{"n_layer": 13, "d_model": 256, "n_head": 8, "n_kv_head": 1, "head_dim": 32, "d_mlp": 832, "vocab_size": 3030, "activation": "swiglu", "norm": "rmsnorm", "norm_place": "pre", "norm_eps": 1e-05, "positions": "learned", "qk_norm": true, "attn_scale": 0.265, "bias": "qkv", "tie_embeddings": true, "parallel_block": false, "init": "orth", "init_std_qkv": 0.0217, "init_std_o": 0.0217, "init_std_up": 0.0217, "init_std_down": 0.0, "optimizer": "soap_variant", "lr": 0.00622, "beta1": 0.95, "beta2": 0.95, "weight_decay": 0.094, "lr_head": 0.00962, "warmup_steps": 56, "schedule": "wsd", "decay_fraction": 0.794, "decay_shape": "sqrt", "final_lr_fraction": 0.0, "batch_tokens": 262144, "seq_len": 512, "doc_mask": true, "train_tokens": 687800000, "steps": 2624, "dataset": "wikipedia_en"}
Each number is 500 + 25 x the weight over the matrix's rms, rounded and kept within 0 to 999. Layers, rows and columns count from 0. Numbers have three digits each.

# layer 3 MLP up, 832x256, rms 0.093, rows 359-572, columns 128-191
501548523493526499499522508485512527505517513501506507490494531488497525500499538492468491452512533489484462508539524488510472499495509473517494500499504535497521459545488528499493517529495552
491547483506498443551515485504506492509502534554482494490509493460488521481542465492511453473510491538460506486493461489503498475492491526477461473512516483515495424466501555484510455523552505
540481550481522523507498544551497477475488565490442507502466508519486473515531452493470514492486536480501521522491484537458512481503449516575471510496495495528529493470496484482468481510476517
542494437530545485472500523536508534552479475491514534487486482480483484541526496500518496479491525499493505510548476517498499503550508498518493473558528490496518464510499505472500445485504496
483483498501492458503469519522486510464482493468535505522509541531493488522484532531482510483484485502505468504537476491548522498563491479477486483476465505489463535513485510462504464505566532
483529504516530525547492493512493511470480487514448482484466522475528525543503500444541506499485525468481527539550483499510485490484481476519465447499514507500468514505522484507452507524541509
470521487512515526467477472495512513481531503554484464499502508476439480539542499525483476498485533510459459484468515480481503488494495529496511476518512507466485478506488482538521463490523496
494497513483486488500503500513523484568519573447541561535497509482505508495529478492513501479532491488500510503572514499486538501495549493487487510480511487544479526510507531470471508468499487
510522480483529542466518500520498479447542498484480486475510498524501473487549487496484478568488485535447530488492488476562515467543464546493481491498551524473531531542533535533514476474525494
506479532505489481465486529477515539515510514494471453494495524485469502504502516506500472546495469494498516511470497515454500496483450468463550554504486534535481538527481502522503494497497506
520491496501502503521451517483536520523522489485497453452464509548490506499537495508519483449540532521559493468496497521551520496501498538526519506501461483487478544484487504516464446517477510
481511529523510527530502482431479502470496526497502453488496509540493487515453517500485478498543487469547493473481532533493532455489494491519522513516515508517517528469477479456554508504482488
462539481467485501537543534504493496510476483485465522433500484508529539464491487505530451540545530499520494487540493467493467451483515518514510460512507491497483516513508527530439498521527502
445496478462510496515507507515534498536529511463529484501482540472509480525515490477519529458518494453510474456483493478533468486463457496483533499442469417452522524497499517500463465509475541
486481489536493482492487464514499535509534490495490489473481486447545541455506523489490504494485449518485470535505513499492511485487490484490515476572476474527517501570488534486518528498497524
536495511510502528483486515481505459514538481515530518514534458477519453486506485509489535483545483513524507470487552547513503547497492437503555538462507465494522524492530485464498514462501495
479491474505495509515501515530473505487461508490507540470433510479523496510532511521502540509527492524468481512524543509519520489515512511504465500473517546499468489468529481480455506501487534
503509490471518538490468498519495506511506482470466469520495519538511472526484503505499498478455512527500455563516465507470522512493528500500491512476442511498517516509477468484489549492496542
529507513513508510540495508480480508528482479507498505493533508521510515495516498478502532498532438512442530527502503468529524525498484509513562499482568495454522459485499547491523504534466521
478496505502481526502509493503460484477527469500553485513476493513526468524501496508514474501512517482471530528479496497503488489505505492499514511493470506556499511487473528480573505505518470
520518499487493500465515489474552526504525489514500474465527516457504552472522462523491482467487518509498499480494508503492514490534516492510457482518453500492508510523512524525507488468457475
457479481480468517522508550503535463508537517488549470562482498485507507492504508497514433509489487485465504501490518526528501505503543435537487511471518534511488478498524502515518480517490505
555526521543464477492528477539472531488476486496506531470466490526486458477476493491519492493521501530509500508490536504497550549529476549469493488494522523490512462509510499506457508494487490
492512522470509521522529519479516538482510502467528458493516480471493534456533524440464512479487509474530425504491497527452479458472485492448519501475503525555482511505510482497532514517486496
509495533502455508485498480522495519553531481521478488502510535494479491518506483586483507489571454490513526493509477517520470498470517451528522485483483519493496514515532500517424532523527481
479531498535488506511490538457476520477498494496517506497504494505518528506469514511529498481482521501502475474517511487492520499477545493448489537495496517479530526482508456512499533485507469
475516515517454507531484488488494523460533478484516448510523489538518536470554456511514479539553511491494484506486529529506481467494467510494502553486455463525534480509491456485502527503498511
463505502506502495463473552495490489473499481559533553551512501506476476468498521516436486469519494497449461466532476555488490502485539479475507495480488507520500463519503504525563485481457509
533488500469504506471522539474508541488474546473516555488503516452471531489521489470519453484503499540498556498463470487492505503496508535534511536509499492540516464457485494473485458522485490
489509501519511514518510499517512486489495567501491545529535518485459472508519488505497519490485487466531561513473504475515564548527480567507487515472540516456454466481512505476488497500495500
505493508505543485499498521486560501447485479482485547519540507516476460551502487463500495487494481532501489494483465471483509527475511511485525566479515473477486530464532476481488531479507462
511571475492501510508513482451519541470516457479533510479525481504536508494480500489512519471494422520503482511529540488491492497452498501462485495497501512570523462489521538504445480500529534
456529511477497515526533476531503479533495486490488513514487529511499478567526493506528525493501500536476509496527477468510554525514577488506486507486494491461500487462477508527476520500499500
490505502520516472465445472505525521509474504511500510529507473550556527489494458489529524465511479469488495511491501517466517505472474528506547528542535489515537521509524514520502489524543515
488492463514465484502491453535461506493516539518495490499489493524503536508494530513512461502523471521529474542505481466518454444498513540497516555489523526526521516527521527508493478489490492
492484482487535492520478491429499516515492475550495497539510491513488499528496492504518515528496512514562486527507506494454516500470491527515513471489493444490505512501553448455461485496516486
492516486508478490505483549523493456514494491526508555506480468493501486511495519473505525485487561486513499483478503474491522469499527535530516511499541510504503502480472469518551497486519510
531551508495448512544502488486522590518529475500543503502474525501487484519458507508527503539502492505480523478486486490452494535507489515449489505507510487512503515485499510511484502486544468
484494519485482550502463518478482510490479512476481498457485509498511487497506491456475534464491515472512482472511487456512536494469482508487463524559510474521516507543493468437525468473513508
513482514514552524470517517497467480488488474485470500499517508486522531501487506459532457494512537546541515481495489503526507473479515524484499487519495507528477485493525475546508530530480527
491529488530483505540437514519516496532456490497478482480519506518502520484468523526532483515501517521544502492493536456514540481457529502493512512526478481531495488478507507533486530511485514
468552472486490504528519505509505501491445545469491553573531508472514502493526514468506491474516524514538490496524499493482506472517483537552499498522523456505499516521505475476495482553511475
495508496492487527499495492548474521515524469494487498529454489498555564497493485525479491479471504516484503501517484491487468500503465495517469457534502474501507472530508504534451483549501515
520515537546471510475514523542529517541500489497518478479463508491502512508476480492457475501521552543497517488503544524556517495539504482513517500558466495485536489452521474494488463499537552
549489526481499504483530513506503529477486469494509512507518491510491516489479555565524508490496460504544524485491548525540489513517495468516481491485462547537498529528543496485529513543468466
491507474478518492522528550472496484523480502490469531479438526463516483531506444502477539525509484449477525508510474444484491531453551481522486520524447486511465533486515507448479529488503522
499473476568492510506537458484533475459505496503474540519499546508461502488500494476506485509496505488549507515494528520515492469528541515520478456556554493506481536512534511500530486519511516
502485545484480499512495493477479486517491546521499482516519485533515523489494523501503471524497521487523460501544522479509476478498486512512516484438499485495509516487510542515499537512514530
514474507484529539485501530491541531434476508497544520492495518467535517475541505481525498493504524527459478495489549465474502479489517490516486512530494528526481547497507447541512477509499553
487492496481533508500541527520526486470484443529504505528501494503511508540519542503481499513464495488514482502505500510514489520530519496499505503555497506496503516493515498510511525533474486
541519480509519478471507474471480554513486501509522463541482507497524526518518491507514506459472508457521520457507515489487493524518464512502542489470503512486470502537524457499542455524539507
486529466516540537495538509531488473462516514480518516509479518534463486522442521484493508507470443533468477514472539513482494504536514519484514532482515480510501471585512464519492488438502520
516508518492504532504527487469494528455493512533514479540464487433527503473502457478535455539506499515491531461479496490491520478523508451483517499513599476519469510523530482508524507542555510
533498490530473449490517489512475533496497492504518538485514501498519452442512471475501564517506453473536502429486502502561480587509468530500511539499527499483486478508492508488503522466478497
493456512490496495507459446488453495483492471503445540465453501494496530514511472547451494504503525537512500499512523470495536473544447529497484512491474485516553536514472478480519493479493449
523489523496528506514493499582507509498531526514430517512466536511491465484523504512524524523486468477495522501550509530470442465498523505484510485496508454514507529506494510485461512507533464
527524532540535520500480525484474510526498463501522511493523507525515514498486500518532515507526481474541462505483490493490530487535485453528514501518476521484563519534550492513497513486477512
463524505503513547506451484438438496523520516483497517477510495522455485511515499514527496480510506495476515435529490536498489469501489529496521504530509436499521463480483486488487516540478497
540536511473526545467470453474532514508493540475515478550491516498501512545510486481554511492491474501521482451447483498472510449519552510513483441508490500499532485492487495483483500529506508
460538573509465470446517502528514496473523474489475515469533476504481472488468510453505507484545479492479486553518515513467510503512486512559468461458498519505474498507521539484489490468538512
517474496493490546507497488471500534520562499486521481507474490462493499498495489500480478491489506459513496459510506545459552499466497540514496471563498486513468497531485461469504509494506509
486482474511527528493490545465462487497513521509527515503493457510478499472536494474477497488475506538480511470513479469511491523524459489545535493491512547506497496460503489528519487505525506
550484513505532478479498476497547488508508501475496525533528488524495464471487542431532511513494478506441496491516526492483522533518479445519550529475489502473503543517556461548533480481448486
494512462536486434503479503570492499464521539520487537459512485514525578501526492467554501543504464483514499466471503511513487493509502504486509493489536497478476483500505503441499465512506478
479503529525502500494565444454516470507509504487489446555505508488477499514515504515491519510508510534549460455511486518504463455544510480514526529464491498559532554446491492456505516478484512
515519486516503495487523504479490506499510482457509521473540484508470518496506503436519557479475504472500552503514500543504474535518530507508510483524500466490510512497476521479513542478492597
463517537515489505508471537468492497501511479486435509511513525470428524494549528544496450503506491500436488521525462469525524512503478491532513495474495526502516489480513509498579497429522533
529518547516509505495531498542536495492531541491534488492530494520495466495522505488499491481490555542514514523487522488547456524531528478495481467496506526529543469492477527493523533477512465
447492515500509464478445460556495512487523492500531471500496454475492504458469466484527503450509522498507426511493522515488472512495512499520499518530510504481529477500474434486472440471455479
500480485528484465491503479466477490457473517490511441522478524472516509498491509491463498501513456474495474505484476522517469522496503499483504487478488475492469526559533510487442507493499489
515500486509514492514520480522482485468487487508509548497514517475477499536454515514463506491476431479533511529496514493503471487498511512511512471493523470483479497549468507471519523460478508
523537471508489499519485504502546498476527529472536472489524530514499473476491488470512478488499481491474476499528539549492508511492515460508497492517471475528489489567514503489491497516487444
489456537523484519456452487476461511478477552499529445474483481534464539467488503498468463518470475500508478513495535500493545511502487525497510488460519529564500503501487484466547484512493502
486479507518520469483450493485523528497519519515497502484496491512517506483447486531515511526484497498481525498485528493461476495493480474511505514470493458493497514483509521560497553538518520
484463477471519475460460508496461423520513511482492496484538514526518519525516474523542494516477508461504509498487501469471532530494584538481511488545468506504490533525505512519530523486560492
497479545519501486469511430518480499471529521473494524466463460547507478465524530515492516428458498493495484515480467537469517562541503504496498503495470496515455546539502505526472524485534483
485526535485490474501473474552532511472544496474504508451513575524528508492490502505482515491510519458481507469491539516552443470537455499438546474448514488498529501471464508472513500548520572
468473478496484481463490454506507523481514538478489469498516472527511493493497495504500499497448479477499455542498465437482495489496512512528445447495487499520484440499540534488502465521511574
567489477497464488473506514511504546480508484507477535501493540493469502488524516540490448508486500541510511497513500521486464552482476497524473523519500515485476497458510490480463546544502503
510479509545504509516456524486459486488513453488510496493518525470535458469500537487503493449539479525508475475545473485512494511473475515501519539498527546482498484528513519509482497522515480
476482509535470520496503518502474435457495484461508472469499543482536530533490525464505483474522464492545503509539507482478510426470511531496505472527511497476492520494490522506511501530536563
510530458508495518506485490508523528470455535546541479557478544463480488542503498497518480508528483524524476591513456499493539533475520501495491540501507498524514499512501477480471465499529479
493510542447508512524497511528504489518468468472483467533453536486513489508510523517485496489570490554509493469501509446504493518498485517519488513494490481497531490489496508532479558492527462
510551505463521473500458487498494516534521501481511529501457516510465487524513524485457503501521522468471537464487501512497521501523555461497496492481497509524476522527492502536484459468465499
489475522503472539537461515546541469499494488515523487485500511514462526511526470520485536476578476492526475514523479465483538536471495525550508520479487498501495514505530487478498462459521502
512483531552505493499500488449492489495515504551502480549556486505520479479480505518516511499533539500535474508528503502506470535499496486494524511505491515487483477509555499510514467523509521
532455448514461505481527487500491521497500473542465496500434498456482523512519475494513530507539491498490461513490500500533504521479509526532502508493511490510505505515484506543489479491493517
522489518492506521474511448478473522503488474447506500503492479497492456513500485475486488480504495520497483507497519488503500491500487507489546512541505500529493490473522486489490492474485524
522505521516520486471472513513549477488484499491503465484509511482530493561510471487508500483461497520532493523507529538513534486454464546484501506520496528497508467528515467454475482526511521
450480502518500489493499505504484521558480507447489538494487477500484556491483439440492476448499514565480498464490546506513483481494517483523505496487499503516483500508519500514491508526550508
509451473501478459484492465549497521492499475519507550509489527490474513445470503476496532518508523431476522527474450492530495487489495512471474479520503483505516490483514490457444471507554494
475443498583472495523488521484530528516494481466505488504494480489503448534535480479558494476461514434541469504488521522507512473535508507537512492504516484505509500487524487496468449481495511
486549526511493501494532482512533490511488482505509513492503522466490494486514490578515488473520533491481518525542489528469477483454519465440538531489510511522488524496497537472520513534517499
549490477529512506511539512512496505483510502479507515491510513476517513508536527511504510489519515480552518480507542490502501508469506481492488491501530459494485531496494464494485505502480498
471516473492481485500534520477528539491541503514497472463481492515473524468483478479517515496496471516520523490491512503530513520469490501510525500508522457490527490511479506504492512540450491
528488509515497518452501494471519505528529516496478505517489495462516468514507467521485536476500491496513506472573520519531518523515473509498492471508488539489513499486491453538533521493506481
461482504540527498486480518481498518514473462486494508497480495489503499487495504514469527512484521524523509508516495505511524483466539506542565521514498449464472531502459476527471552502459484
537501503511456485536511467505502469502479524520474517505449510496487514517520529521509515491517485525448456515450500476490514506491501511444482527526524532502510515542472485490497462505514515
492504525489546482503463496485504536509500485491480508496522500491514501528513528460515535511550538516499445511466491509505506502478511481483506486521466489464484486513511478458498510502543466
458548468508498525513510491517491511548549493521490544492465520498507516499507544536497474494505525488512494503517491486512535507486509505549491512510466485524508478469497506519489491516548493
504506491533451512445429487424498523477513458488489491484531516510512509489496489515489507503546512524549481521510552526536516499506502499554480445487483509491516477494518507513463452552467479
448494517552527510473511516498475522455529484511496478502534539483521509516466519536501511485499505491510490478438499512528469543498505523548515501467487443483473464537481536513490538545525480
489497514510541570468484473484510474481511507481542511481505499495491482532521483496551536482540506521507464489432523526483552491465535492542484506488458488497514499484509479474505494523467508
513494503517528486461468454487496512468475486492494494498525521476529475499470480484480470525491467474487554531505498522491528466483502467466490492501499497496527505476506467482501481458470526
535490515538475498484513489465536486521561552501499514489526480508477489536498487493493535489472498508537493519535460473530493499452519511510479488492519448504531508502531509513494472526461531
532474497485491459525467474489457548525481482460510517439513493489527521484522486453478488451530530528484549490492563485513505495510470514545501529499508489555500524485520451498501542453453536
527524444532496508476518516470514499514493486459530507471491522494493456478502462499470521506512502477520469483481512496517474498515487516481508483450466487477465543516459500512517478460469509
515492457491508506506502471514490500466473496487507507499524526494504473521509503509477485497507482520477533485498499509478490491475461482497513506501509483511541502487521497469484499479505499
540533500522482502510485483519495509496513485517518524522448502518514522504489479522479524521489503496490454454493493534495518498467475529539524518476465561510514541492470543498464497458496485
554491503472532483499520426510529518515511529504488506539500507480452464502477519504452504485521465491516531485527483477551433498515501470540499483488482543476488509537512519457485511493554475
502494470530541490427501469551520497491476522491552460461448448500509549516509506479495490495564467452485521520479493450499489512517491510482500503470517477513473467463492518493515459480533494
531478495470459466489516528521472514496488498492484475492488494479486506498506485457506485450503520499520514489463530481489490532485498514511513510476516476472458462475487481523515546473487517
549542498479470502536529501527504551457492476480471508474489484514444510504516499531513447525496504485438514496493499479534517506535553473511462539512482510510548546518534505487515474466502503
561520468492531485535501488553522545427480502540511480507488472514568480491514479491510488523487479503490452474463438469552526471483479545468518485528489514488504533496502486522516507509540509
495509505513519489497545519471516507466462439523514478454478472484489526487496498531504498498523476497538487506481530517482472517522516474533500490498525471472525524516525502504488533523492500
509498502512485508547507519514532482461539482504500517521472485494523512519544513483508545506505533500490468499485517488523487481514505443512497495501463525506515520540526511470475523515520519
503488500491492495484459502512489490476439485456484515465443494486508494475535516509491510523508499511513472461518499514476492563493516494516476483528518499473509521493500487512490498492499513
480497414515477534529499496479490507512483518550522522511492503505508507490546516525462510505513470511529541515483498523529529488483525467479493456525539542473498569494486479503507516497491497
519511495513547493479517485503500514499470506549533494488507494520493509515526518521542573510478519459483481483505537479545537499512492514494466497502473496495501503522529520499509546467483454
453487510524503546487515507508502500452469522487504505518478489535472517485508490494462525480534472498466517516496476485499492522524499541513486497507492509489503518504504449527490465493553525
529493482510475509495528525503546499471502499502496551496446491499510515495471488513515499506496427484512498496481527469475473482512544492509494506520533500508527513499493510466478473534542510
517487498499497479503504513503478514489510476493496502508488516476511547470471468537492466468479504505464504502498508494557476488513493499471500444527497497503507488510496478494512490499461476
526537510486481501508496465460488491426513513479493515473490499493519482528464526474505484483524509529560469502457490486503523487447506497505476539519500520493504470481474490459460481558514498
492547487488484507517530496492512518464503517509498447550517529489496526511501484497470486501478506499526478489449491533481504487508493509497509540459485536489456488519513468503418506512482520
532539486499460494513549499497523502471477463492461512507528497506518441453502550463474525557496438487480556469489530503501538430491531518512498546497529536525502473482541510465528504538531513
487503472485522491526511512503513491497480499504542480465531486515475507529493477545569488484488468499517494489504478488479489459511519470498517471485497498501503505506483540483510538532537499
491509466476431466497522497454522501473478515514495512520501476502497543463481502515522520523495540493499449492469523526505482532462460461507503490504506500528505460511527483454533504464486512
476473480499476491461480485544534541490456531518511462521488504445516526556521504529467506523440492531503510526493493495479476543502485487469526510528551488497484535494476511488486475447515460
509498472549487524519529511492501503520530463508474545471494517478545515497504466519562491486445535492508529497484508465523485491442486539530535484479500478512498510480456495489527480490505495
509505481536508502511455547507507529498518460476481473486524523541546505503506506539517493472491481504544482495461462498507459535523516495550500506525510517514532525470523498516487560496454438
478504512477465527509530436517481502516487505466518479536525496527518482501517547485548517514455514504489486499557484491482464478521513493435497481478443508507489513504544471505552504520556527
463524500525502504452478507518549467493483459457471503545466522515461471458462501491479506469537503481520521451489531457493511503492521483494539520477440487524545493540488505512484486478484514
511496469552484491464540520489499468534467471452488485495524541497478475503476525513492507519455504505501487490495523531515501475488501537483469439511473484497472488498502439488511486474477503
500458517469487515486562484476475512500491504509484445521533507527496527466499521491472550473468522505514474538469473469521515464515513459503463527511505487465477495518466530497432467475498507
544504509535507499480533508500523464474539513491498511499486474515497477535500510485505494508497520474482489450530512479539483525494485519537488529472523468494481501458514543467512491489486524
499540481503457535503508523494483510519546515500526506515503489505479492468496488496525514480488504493504482524497495526484531520496513476517506493507497532449492482498507474534509488517488487
525476505489498508485486483470485518474480523491475522476516505485495527468533463483525463516502505482506468492531505529508476517488471543467496547450521499503548504506526493482508506434493517
513436494531509466499513511549468534477481492478512474477494539530443512494464504524500506570523477489522487479495507512477518448499505539493460504479500496511505515483492486499475479515476487
483530514514525514535491506511515523482497505451553454497509491494476443514527509525503500533475512518512496457518525496522478480514538496518520466453504449496499508570516520498470546499477482
527488549476471495517509467539549507460517536528526555505479505512535504479526493491518497513505498499499513495473471484509529507470540517513487475537495528499485493491530518554493520491502521
511450489505530520497527556474512524524487484508514492561469487520474525536524489505535520505475495480500534526503527507457478514513502466548481502524483485494477514498452531555505490506533476
472482488492524482520482538494517537486532485521485473465496472478499481469497479507521515505528471521539499497457515524483511480507545484523520505554523526498532493472552485516488525501502502
532511453529486453459503414489483496479525497492483525510493516490547494514543503450489473480500492517528494495481532498510527494558513472449516486495528505467483486487525516495448484486519485
518540472497470469536468484489543475562489507502478518520514486523530517466484447559476476486504472534481479514448480488528480492523517462510510524482485509491518504479515452510463518473506465
475504498561507453494533501493476490498496483535545485547540480549534532496497518496543494496479507497523490501520517508465500503504519505527540519553470512485517512448518525493550476486480490
473485479519491505494500518568512461520499462495526516441464499499523516481501526501479523466507488574485491481441513484496504478538492457511487520505471488494529538512451531489470494517486501
507485477479510522472502512506467520502512510488494462547502474520509477531496485518456465533460493483541519526551545525502516543518466523522500512513489511499520549517499496528528517512472475
494485530494505504497545473545475458486508487540506539442489499475485502517500566487543493448486458518508580539487503506525479522514516513552496483502503464479498510494494492502523501535499522
528477532482476500541468532517506513455500505493533554512479482508507471501495463464542497514503476480510508483498502515498520491528511508508534507467493552496472516455499481473487474508469514
504492498560459508477515529528516453538484477460500444525477460538494497490524524527525453524515541485528478495499479527506534492471508477523477450487481524567548485500473520501560516512455504
463480443450541491489511503509510511491553524527464511447493510519482509500488507525451534508514461464506462497520463503489458528507512512474496494471500501487516483477484495522475508521487538
524452537490483508498494548517495510482528502467464519482513513508496492506513544487538455489526481519536499479525483478515514518529475525478472468521491493476496511540452508495496538483522516
499485454509583485506499500490562493520499466499482500486499520480532516476426549521512485491489506468524437460530509451475506483486483474493489460516486469474491531534508499522532487510487503
507490536464530510508502505461515473555509490513465517512488495498499510486477475459466526499496472491503498490497504539519481502491497453509496477557512527476516485518453522502483483543542443
514510500506451476524546534489467484527472480515513498534494482504487491511517528492485526509481506446497441498468510513476475525501506468489523514493493491486473499503537523502485492492471537
518573464512489512452511468482494530542524458506547462444526456524530518469517482484540536500500449491481511515540473494470488573546485522444479493496488492474492494451512502465475509539492540
524503471515471528530489502496462518484482498511517540509479458512502519503427517526474518486470554462461465489475515475462519492536502512504472483487512472508514488486484464510522494504495488
515526490479478466472491494537501483498516541501494507483495478455520510501513515470497505503567515492523453448553450547490482527477518446532541449490530500505524491482488517503501502501487522
525494484490493502556487487555509467496522476569526488509498490487471480496538499538497493466455490478474506531534507508510533495520543524493497493477533514492439483501511518486513504536520478
515517541502482472472502459462532499514515475516486500525533485486507479510490487496487482495542470505483453493493502496486547493481525513468520464522537554529492484515461491509481507481535475
491492502478482509495505472522474502518503513509510529463501498523500453464506508456450465463526491503488489468486518512532535548476510486518513512499490524508529537485535516530483514460470509
524507501547517487493498480468480512511438498507487464483470501454538513496530477509495512520445508492522529485493517491473486508497531522476548448504483495482498469461497509551477508522484459
505515548505498509516469499485516490518472500476486459484511494469487510487517463476492484479511466532559516467516486448489505486553578465496474482508464507477510495473451492529520467513479495
501506452506509481524544517484541492474501468466505475526508508482476541465504514495494542489518514475479475466498574509470525489488526504540467498483473523460548528513482506470496525463459519
501488425483498520511480494496512501495461524511517493538491511487510529526506515517458484522480510516517529515515489505537529498525492474515463519501446515521470506520486502490483508506468514
501486490525515495507486517544464518504548534508517464484536481480528470502510493445499466453506534511492505480483526527503528478488526477498508497465467490483499484470506502491483501537455488
482485533488513503506478455478479487507509493499469526516491487518430493506440526490477503563490459503511468460499549511499512545490490500552486509511527501491490461540489457499477516540472521
500487454525497528522485475512517491550495471451571489492479537455498530546498520511505541476501462528495534478503525507483480508492487536523539477448522446495452524505480500490498528546514476
531461496469512486475494448515519536502527530478453437500517523487487517493489524526512534515467492543485490514521516486457509469539506484525514488501537473491524511485515503483452530496521464
487510507521502509535438494460493499496525449506539521457508505496498492509488500501436456508506482524535524528506447527535483462475538516484527431517504515519450442473469512489513482508496476
565497477508469526498539540514469522495486488481503445513525462500520530506521461503478520547521510471494502525523465488497542522474487479489467527464474492505524479513470509533544510521489517
452478472500538526507538441525487517487468510488498463512501516478493571423511541554461514481495491543491509506492489519486486499540514506497476517476512481536494528499461511493540462481485488
508476506462508531495511463506466451489496494515480535468491566512504497478506511520526496514541528492488500515472438495463505470516528528484505497571569514486516526511528499486480494453527517
515504513499508533550529476512492527503493505493480475518494545466468498445490445501493511509508508462498456471500446506480479456488540529511481489521499476479519442497521515505535512484483455
520497510511534513487506493495490503529512481484520503525501529513444485499479532479560490530492484527475531518487531517496520487479494483517518513471516490508502490529503532459480468537523507
509473505501510499559526512523536514528541476483545524494494469490496498547519512510499483505470510513514511433524487479447539498477550461528494483488461515498513507512495519532543511586522506
489541498466514494481564431526507506530508524503482472511482513489493519521491497524511499488489480453490506524479547478519477487513533503517512494514486511523487482533480445488489490514505450
501502468460504525517521519503549518501505521469505489509471508462533504515505468495508486497505484508488530492497492516502494522482496538448528478516501473504511512431541475477521528469535494
430499484472544462496498492496492491531533467500478485501525524481515478505528475460496484525489521558487517511508473473485500513503540494543486480469482480493486492494499502505472494518521467
506445486492506540524508549528501489505473463481535472478474484474522509515515510471519512510492522509488514474514498507506538522433484547509468472517541480484502502455455493499456511500487495
511497454530523502536500464488485501499508512495483488509503486465493462458517509482448519509533504483480476510534470472479486510513505502536510492496454507494500515516510508481474524521497537
532506494479480511529515511471497513496437533494509523499516489464490504536472491533493460544491520525499520523510488474480502531494470477461532544468513519451500481494569513531525470448479509
569476515495488511482450540498498504507504463490472511451485474512487495470494521492521526503501505488533523523535510459499533490482474517503456516539470502491507527498526504494497537516511508
486532540474512524455508526520492482546493472505447521474459510477509531496490508478506474507513507491469494496515488459518496482508519511475521449535528548531483458482514490481549555494476494
502508501480479521504525506499552485483505477503498495459521495527498458482498487514524492479506467472515496487518498520480438516521477519474473512531478510493495567499478526491510485478521497
492485478465485525440509546492542490529532505505523447478540541550466511501489504490490517503567527499505541517479463473479460474417503520478507512501517535508488483544471484490510496449488530
505485540501473489508547501455537518494526506502495486497503533512469472547522495460487486503511546501479522508493541503499490474507498518502487512486478502526449488503500545508492515518500540
456511478452512471453484525491484465544450488506475483532481477485508489499425547512538475530502482505498538523492529527478537485519485482511522507435461520483484480512509470530486510479513490
500584490504500477546507497495463495509465479507493554486514505509513481541519506513499537493541498554517511486544475522527525495449499503489468516452518493519521509474524471510517492482422448
473547458511468508485500472502506502481481517483528450488488467493443477520512503495496511515560512480458507503531462491512472501537531481479516482518507495500526487466550517492523494515479457
509501433496535505534492538512501489488522516528501465524477469483466542492459488466482475472533491507557496496484473488521481528486485505475511469504471450552522514503500490495452501495490503
474514477521502511502478504505546577498489468515471560492492483517483495493509464497507465566487443547522453480477497543544484524537530502490537490533490493448439465518483471513531472540481530
494497507504518502549522491510512479535517472477509522468496528512495459476509526550459509522497506532507517529522488498502494516485471498503531507512515471503501499490478514508546503522473529
489509528518497510519488467510489521518504483496512512489487472488463496492503493539467445469483486496547518500510510509509519517445494536523472502459524462514506482486490529483457494531475548
488509514502458505528446507510481471455486494543469465528525500483477484515474513484504572456495505499475522534511483487485465501517522511507493509484462504486539495509560506525541543471496511
462467501497488511500508503529465530505528496491482518471484504510515483484487499483473506497480524470525521470528469496518495480486512470530501478502498459504503453485496501459536487486532503
503490523492541497498479508482501458556498512502541511493466511472509520498503468479490467525545489487498466478476501535499507472505546462511530514450489552482492485458506515480549523548480484
504506470505514506527529519509464512496496504531499521498492511520501508456481481509471489505519494480517488522489497489513488443541500468483471487471477489468490475533507504534496509494504441
524439511479482489515463480503494556478420476472490484503492514518520456533487505513475500479476491519488493490484491532482492509504461469526523522484523480539516488473538550470496497461504538
492484500517527515464521529508496563484476482502518537514493503472518492512479490522466478514497533516503512456516458498523491496505531488499515511435536533512496515505485507473541482482477517
502489512529524514490542485553519572499518481485511483471511493464474513473513509488517495496487521528503493493477485488508485472502517501500541498547507497452517498481471513523468479492508540
469479491516531491465498490483489472513545526516530478517507470452492508464498471464514537488488484499492461492475484500498527511543487512493514480482466492541495564518493503475517490505481484
494508481511490457470469512533396518493533495496498493533476481515494491503521482565504505527492481499493484524468472477474523528446526465489454539470489489438479471471481473501516483469510474
515515543508497526484521468505494507491492521446486490497505449551447499502507537492512523528469517497480503475508532497514513487527512497504488494505507523549502540476510473509532531484518515
540523466490507462498530482493512507493515551497509470515504501495468513557534468503503479526511497460521499550512486489477451524496513529466503535524522476471488537476525522503525498533525515
478487495538478473506462508471491527483499442528507512465526461482517473502477510490486518459512486466517561461424479532542498479479494479484546522484518476511485457472540505518529501474479530
556498539448470501482528543508459519483474504485495527483500485508544490466518489528486463542515514507482519515539478505559495491494493486458546491497543504462476514464476535506491516519480454
509467502483526513504488516540489496495468468498506517467509506485490480494452433508483499498502481497526469470521498461515490529477535494514487510499473506501495462446464482527481517486500473
494481493556513515502515536518461514468480475459469515535490515476466457536473510528502512507501524493510507481490447470486513482488496513475509497469462508507519510519482476491526509505460473
485461499520461474482484561491510533526515485511519515502509467520497472546496511516478510467554481470547481527468505492499501570466519497480509488489488505472495480500472533546521533513497490
460544476478485481539500499486478493501542529480465513505543507476540448519507502472481478517520480476507467467462529559537504481476506547490541537506505499470503490491512481478518491505518492
463521526506492532470546532516495544487517482543516487520533469499549520502497499440490465500471521503487516510491461514526481496468532476477511496538533498508530510520499490516468463492504504
506535502448502516544504520502466483449477519503541512531468473522524477479511492504505462489494504492471476468498503508465472510497499500471513536539459599514505447457519478467477481504531505
507501484454510490480473455515536496503509478474513495527485497500498488493523510486515449491498511487544491478504486497531480479481479485467505490523535467474506461412515533500492509498527509